{"n_head": 8, "head_dim": 32, "norm_place": "pre", "positions": "rope", "qk_norm": true, "attn_scale": 0.177, "parallel_block": false, "beta2": 0.98, "lr_head": 0.00839, "grad_clip": 1.0, "final_lr_fraction": 0.1, "batch_tokens": 131072}
Each number is 128 + 32 x the weight over the matrix's rms, rounded and kept within 0 to 255. Layers, rows and columns count from 0. Numbers have three digits each.

# layer 11 MLP gate, 640x256, rms 0.0823, rows 271-287, columns 0-127
135102117138133123131172092128170101112122146078115151081114140084183182184160136116128101138117106165073080129104147130148120097137098153072146114144076105095153128119146116081122183189144142115113132105118141118171104085093127141151170084119121066129089136117133129103145145096146127123128139084098129115143088126121138092163142117070079135131106197134061125048145101080175106111101
126156155165090138137164098123093125157132118123102138115112047047100085134158162131080104165119141099150183157151112141110097134130156058116096128136185131099120124139176133107126127095132093099124152167109146096141089166110080137111170110095137110145124135148131142142132052146112120153106112094097123121135141119147158128092066119160133234112105235150140166097149086114092181097077
174156098126141087122166172187146022168052110096101074115123169087144143127113123101154169148138157145155095124154133104114124138113118104083139069189118176115168148080135142067193205095080149131144184164162150155166080118115185130114183109163139121140095149094152112074108117111115117156143125064092118175176210153117116123084074134162132130196133156140168170077072120143138126120084
165128100201089144172160050124099146110139128124081075074157097125173132099131132152050130100137076132133095083040187077193103126102152142129142110175107132167114119203090103163185168088068154101222103120156106123113161124139082138056106084163123064159148140087131153072115122142084129107108127130154052116078117088114112154094125101167150165138121112169073126063078071131128164129148
158107098078108122191163082227133090194131139111058131109114115132084112131062157155150116141163183148147121151117087093174134145115143150172107119102135146076100163104115140089142119135125100155160097137171097097148154117092148102190133084134169138106105115104149117139138119110072112088095097141144115146145138134130145103148135201159132134144171148134128118102107113128119125170094
084039199075084099112125165100104142111083115125145113136152083199135135172151090122102123062158151097102169077194123127105034134120132101146137133108121085156137145134135124141152163124099113109113163125106086107147138134084109197136159160106122110129152201124134131167147109133141119176160126067124156146157144124113113109164171092060159134058100187204053139137161167115119109154097
133065123142139169178198183200092083123120163076116163158120115098153130118129137144144133089148058161181157128131134114106125167110140118180125165119124167171099145130132102113127169169124078165178153103130142135119182157113089136123164180135102139161117101124110070058164090125050155152127132139133136115104110137123085087131188151149145156159180155137097154176083093110101166125116
127077197118110133090099096187168117105143177131157124149103124145122142143142111172083164090118117145042133114086133136121075083047182050174143142159130117065142119153118132116150108088120087133165172181167091115114052152059056171129166139107160122135074158056107100142109106148130086153115137099166132186079119072065074144109183105102142162089088152107125148123186173111108112131108
169117102097103167152134132167106091087148153144090136119193138146184208169114100143122117128115137188112088105102096163189122142105138140126156113097114159126093116115126158081142157131045133134134105172108086138094097133063126106103130160111111133123167137082105083116056141166077172096078107122143143147124136156086123091104144164105137143097145135172107143132132103128124154136125
193107115086118113130113136142071145141053145138108142063126103128173124080100127171083173127144112076155123115169174177090120126117088108171106092084119150162156143117092156187147074164175105181149138191132098107146059140109047123134167071148119129109125091138125113148097116095098083101124118095056127147175174156145097093170163159170187157136140162210140126138198112124163096160104
125139171079130124163148166106059103191153142130126065122120108123133087131111100107118162181194149082068117121164118138107083125088092130106129096140120141138139122130160162133111137146109136109210121174136143125156099094115100137151138098108080129123118105208152152182116140163179116187086105091101137129143162093188106100097099103158191150205146129140121134153095162134157110172120
123112112152128158126167127157112124160133054193115113094170142105161107149131156134134175102075198083111197104136110164131129158102096146179116131130161121134100111143111148199110132181140174184109124104156112136157076157104106164107198106074115099133128125168128154040189147115092134141118158105127103121125140098138151111120074145099176109162173144150135159127114062087062150208104
191126135115153154106118170124103116160102124137108140104115077163149094139100116188145132085188081057128101078110178146155150126086126130133112124114092126159115097193120106146101142150051166143110067132128111120142138151159204207134151140124094114119092139110147151128127159164140133122100092090142094144124129111066132137107098144117183094156132202113181183104117113182140147165098
171159145164113099145084118152071106094193172132154095173107137110151152103135216136117080170122116100124123162135157097154093173101163116117149091160135137129136107173195131152142134133167091090113136119082135122141120109142115135098123112086151138123121149135137142135090114121091060176118084135123131083122124108117148163126184172186090187175063133121139099104156048127091151139123
130200130144120140079116117141050075160157138115112136060086073135119151169084185122129134150147160201110119114121156123184120114137125076102124106158092135094180145145099113163119059135125143111086188123176118136136124158142160140094103137152143189168056112091127084119104103141135173086132173105149122148152122143154138107161081084091094133074141101118110173048113117106128110138137
122066147108100107125116080166106131097122168093133110096122135134139206192087137122036149124137129147144105110084110152128103133145140142117108116082159100142117105137083131168136112129138069148123144192113136120117146124118109108109144166139174123120083111103065154149159110146086082153110198140161134118107117055079163147117097115078101149128159082091116135098119152083159120092120
158131124111159195152088169065124144196119126118107079078142138142183161144078142106118146124196115094105116098139118162159113110092114127128134057143064109138146129084063129167160192136150165147085165140165083146138125173089093122138096159140179178157124167114112122084124185180171147114158094064126094152141119149074083121063144191153105146135109127130118162126089140107082140090084
# layer 11 MLP up, 640x256, rms 0.0818, rows 271-287, columns 0-127
107167136096133107162144161109155149153130128097141112092145101170125129078074188157101111104129156143175150124101128125130114119154094178114131125121155106213125149138158106150116135131130062124102134163123133113122148100136073108108128132077130065123107133118114096174113133157134087149147092105161160134178141117181154118117134164099147158136121137170151149121146104142099062104129
117119145138153164127091136127106113125114129107156136197135061121112120142139117084078101150100076159132145169176134141168146067113173123084132155158126102140126141087148210081105131096160112113154117108102125104192159174125123119138140190051100153176123158196128144089096065171040211117097077091072133087115133146087114113107114146144108125095089135114128113136114141130119181135113
181146120080135145175126101089097140121132152162114150124140098196117181084091097099140060147140111181125178132137180098105158075148170086096105131134087143126139152204124150146104092101174163162113169152138101194173108189099152093137098096166090102103146098176171173100137081095174145133120094152085141128183104117142118106149107143170148104156091150163095142090158144120104136092053
142144142121137136216171117115091133126138139109167176156130092086156143143131171103116097123156082116122127124054084122150118126169139165106097129148100137089106192182080106173183109166149168164182154149127051071055102144129186105169141180110090142154093128123115131144161137057127161099045067089111128105099105117090091105161166134112144144114113063156149090135144156136084088115081
122138126218094185107071140129102192112116130125152126115102120150173126116101085131076118151140128157110148151115083089124134091121101122101114115089078113156111106143127128173158127160143114070126147146147080145133087095102129112081140087154182140161195115110197121078169065146174121176156115123128131084128163098123123120112114067073146145084106104135103159075085181144089111172170
131084165123147105080131120183159102142149114139126125046115135145147109136158162112126106069086156118092158142100126130106103073161158157134165138156109130109169163155132128075127140091166119147117120100153116171134096153077160230103084105086112109140090152129083099104154131159132126093103135074093128083160099170124176108138149088127150133086149141120123154097122136166129058110113
128109119130106124210121112119111164113095101096128126074153132122138099143118168194149163144115119085097122087133146113153140120125149130178121097134109115131159153102110098186134148157056134110117122127176152131099160147156129127173197059109120170041155069110197145092114173106131148199127172122125103106141143164136109115110108100154184120120106058229162138120161121167164127144066
138175151069123133085105117180133125150099092159142130124144091158121129128115144133124203126120132138076091128117117095057074187094152118125062171098130101165160073146111114175152159121094171095151125108097140154146037155072160106146164093139144088098139127133113161090044166205136161155134135117137102178105128114150107151104123115091152114181074113134144126123128196225147137067117
127095150140153120106177157068163112142138158141154138022089084151127049122214152131076097100176120134085158106120106103182108124118107115162153122178183171115144114146086122184128144190161153143195113175107173187164144145095096162091059172143081144145057096102081110171135104083144118126150122082142151105101084131126106151130122096136070126142152125141121122137135102110070137081144
158148178168131057176159127173152123073145058141122054121112082126159130105196175092201182183098154117109107150141193131125185192142146142189141113157146146167113132127161094061108116079142101120159172106179148179169067062119161129097106158120132094183105111119108082156147170139183152108192199146169106207074162151171100116198157169101125134114119097139146078121108101075137143128162
132121076124158151083082170102148169151165151115120119149124171158123134168122108143121109145133157076143163164162114104126085131160173151148103107049134087157094101110063133092182123055191092142135143179165126099147152160176109125139103115172136201081111090090113184115145111136135102114130124131157103132148094164194073116102121141120119085149140113098060145148122144095111123168076
157058145131088154123126128206114130128138137135097130136150109159094088113123097091095155105088135088179118123153146139095132155128142103158169144128128101140116135115084111201114088137140134169104137113127113094113115137169107133104081088184094122101173188143105152080136084125137144122140156158115142110141104161152201062100172193190159122116178120112116142095121111154179222109169
145162172120212094098132174138103086118149103123188151140154167138137186154139134164112149129145111184104166176087148096126154111149115185121116116135090137159124116096077199133097095157135092117158171107132132155133064126092123135141080159150069128131132083116130117140117090110171122155153173067078155170126141134126142123104117114153077116144124114140070108155174148110036109174113
104153137072063152162146081147134129134133126098139132151110185102163190138137137123085154123113137086162077157105105144156094138100105106169166173087121211130159112115149125168137123188117121125129155108074164101128133121152138176132130094095164166142132100153139117175116151127087114099131138101192135149135160100148122151127089171062138118099160072076055128113099092140110124096124
125130146133141073134168135120206143162085090150141119111145133165083099112139131120181114117138157137198088150144128126091131107152147054099089122079080081118228170082128110110161206128184122134107103136118075167173070133094123125155101117137150172111126147143192128180184140103135137095196114095146177147121107086103081140098082091103075124106158159124101081123100158105084110136132
181139145093112147129147120161107133160166088132167099114178135193130134117133095131140156160139158163119151137123101098130110123074143124159170121128116124132100103110150135129144106129103163139144186055159126130202093105136074129110098087140120097152168155127091120099183111195081172091144105054144094138109131135121143139110114143092142097102133114189174102159095127081054149150119
179128114183159129073114131104104120135129100132143120060107087072107157126121118118201130167159120119137123165156161228165184157164094083131137130212121144109158146159144135130134117111086152116122080067150089119177134156076052166104142090148113102120151127227090155103147103147135125084172137137110121163099134118172082104148125064131143148103082141121139132152127133121087149126132
# layer 11 MLP down (transposed), 640x256, rms 0.08, rows 271-287, columns 0-127
108095109139147128134094103130081167132119111110187119086131062127079094129152076130139120115176078084140189128141165142115107150133158164148127108092119176112129091109137144135126125122199163109113148154185150138122144140114138111125075170134092154137121086106155141110123117127112176111085177152138144143129113116093107070090121155151095107108148109099090137156101193184139186123157
169147146139099170157074120154094102120133133133176128160111157191167121122155116096104124164112091114117062126076111094123181104127146130172108142068077157159086091100119161140101100090157089144101120095114106157145183157129156151116123116114123112107089114137133159074107157064118107145128155103118206094144124106143140146110107066119121162172157098095153141119158133107121115173172
100130083105169125133133100140106106125135156141148145118152096112161060125172075151032096149109118121092095120125080074150119143133154126135103199167157161198158141027102157118058122126129106176085145136118120187121086123134139150136164184110170117172060145126173158155162106123112127108165122136167085173145160102103105109105123099067090175103163168153134121088127204164137125112079
127148069072073107073131159130099119150097142076155164092188098179134129092187140141102156126148102137162140174052217171192125175129137125142134088091081170196107096159153083125105197134103137107173142139100097071105159155155167150126176152118109151139116120092147126147144087062182093151140168098092110095060089123137118100104120183186128108140117071122178121155140086130115102106135
166112149106124142162144141201136044167118122101154113112132093134115141140115138114168130124164160207110178116128062127126132139089116170124154086143134160097123154134076115107144117126120076192080130107165102131162168096104108105134147114135168135139125117111140141118115052137117114094118090118114148127128150142143155147114135124105115130133160124176146132095114168128158077180104
106159140159113173168116111081125169106109120164109160143059156124179143120080178141179133159157136123122146134117150151128126160142165118134115115169127161094119106144125136187191156110158094172113107120139169085108145123193136075126165107143089168130118117107132119115074136161153127146087152105123131134145090110114143116112081149157132082194122054105128154083096102149098186140187
119052096197130128173129197183135093112102147085125092098121155132166130149099083133204165097098074160151124183179135128103101135118165112171120130131126141202077166125097120149102172148105084131160180131184148165104201099091135173118134133138137129166080069135184113157152121105107108174122160133135166099107214133132126095120103100136121139112158101139135062103069083137073155168100
091143097168189092090105119146114109116142112085099084149130183176112146145144164116138163174030081120130129138159135103106101130144140126140168116093159154182095174118162218081173104164132139128119122064164121119110156098134204085161183081078135131125150145147136098138107106089198105124138122174035164114154102143138109078100124154091138135152153175132125091132116158167157190104093
101089089133100141174167168150090074133123130111072169138185108123149149207139155156148127096044116126170159113145172201153108161141143159107125125088118142104154085091075163074155111119129108119094074190158085148130148095116074064124169132111162107104153138117103139185139173137171201041121190083152113172156154136119165113165144096146189121114130090078142107087146132179144103161145
085161190105127184167100166097141131126032122136148105121129108174158136176150146148161165141178151093062099171193149146144151179102127130103100115132074132090139128122109135136097068142189106189123178160145132182169099135075128113124167110095085175087138142136106121177141146152156114171127202118156120129175200158174095160186089144130111150162135099184111082105156121122147112138128
157129117125138125127081118176117181111126168095135194129180106096081124092099098163127112132161120097062089112139122233123090088148133102120149100138161115132149162125120163108120096138114112074151147042115150124085146123083102152152127131112170140153082149134130124175152096143081090104152148070076098149115109146173117139095080115137114132148090165094133078118102146116153105168107
155078112131146161115140131143147158145091139097082110110116100171096106073109137101082068078139147171154141121183167144142103151149145141127135144056056087189112131149127104113097225121098168097136112095074119148147193197114151139093128113081131204145090124098119142107120109152121176153094085122140191134142111127118155122138131154161168162091104169084160126125136089103121145105146
128173130125124146097129155170107149146138119157086148133147113120127131152127163157157141138138119124124068115129155151101094133149157032117060163113133146119138173173132113138111134114048075100163096120154103081165108160158167177113153187138130112147117117107122141122175148109116120102201108068106100145091117094133077130091130114124098118135082146142146143118161126090094137169069
136127072117138172118126116099147136118166163138120113089133153087153135115108170104191113150113147177109150140162093145122131112132172106177149102099121120095112076199182128072155137127099092157109140091125175162149129134153152179117159127142096083119089164154186197123148167146092105115183162125097126117191093119149099145136098120145175119118136137121168160095148096136147117140159
151121158178126092190133146170132161135074124098143107082105121098115127143103136093165082094103139113135149110064193067158178122129118142109142079116147110181207152122135105159105147116141164123196143194165141149112108148129104088076106158137173132202125082103110131171140088109116140096070169136136080155110104102137127120158163124142077144138201085105141053156124130137164123105154
122100134162123098149117099158127100122087114083145146110135128117151176189149155131114127183114155153133120114095072161128112082140147158143108161085178083134139130100119110147119142161148106144112142174120106052106114100130115110145122181113162138147093136078119150103122152132085066117124192140116179138100103123035165141110096075081088148144147086105079106095092128093133109088146
111204131131087152116082111157107099166212123109100126111100129139106097116190150086127118111037149117197114111187157171177094123152130142142116128166166179103099094120157102084107140151154092126045086152099097162109114145130127149199087065174158129109085126170141198161085102090093129092124136081140158141083122062102206138115095087156154156139131188172090189122142118169078128173139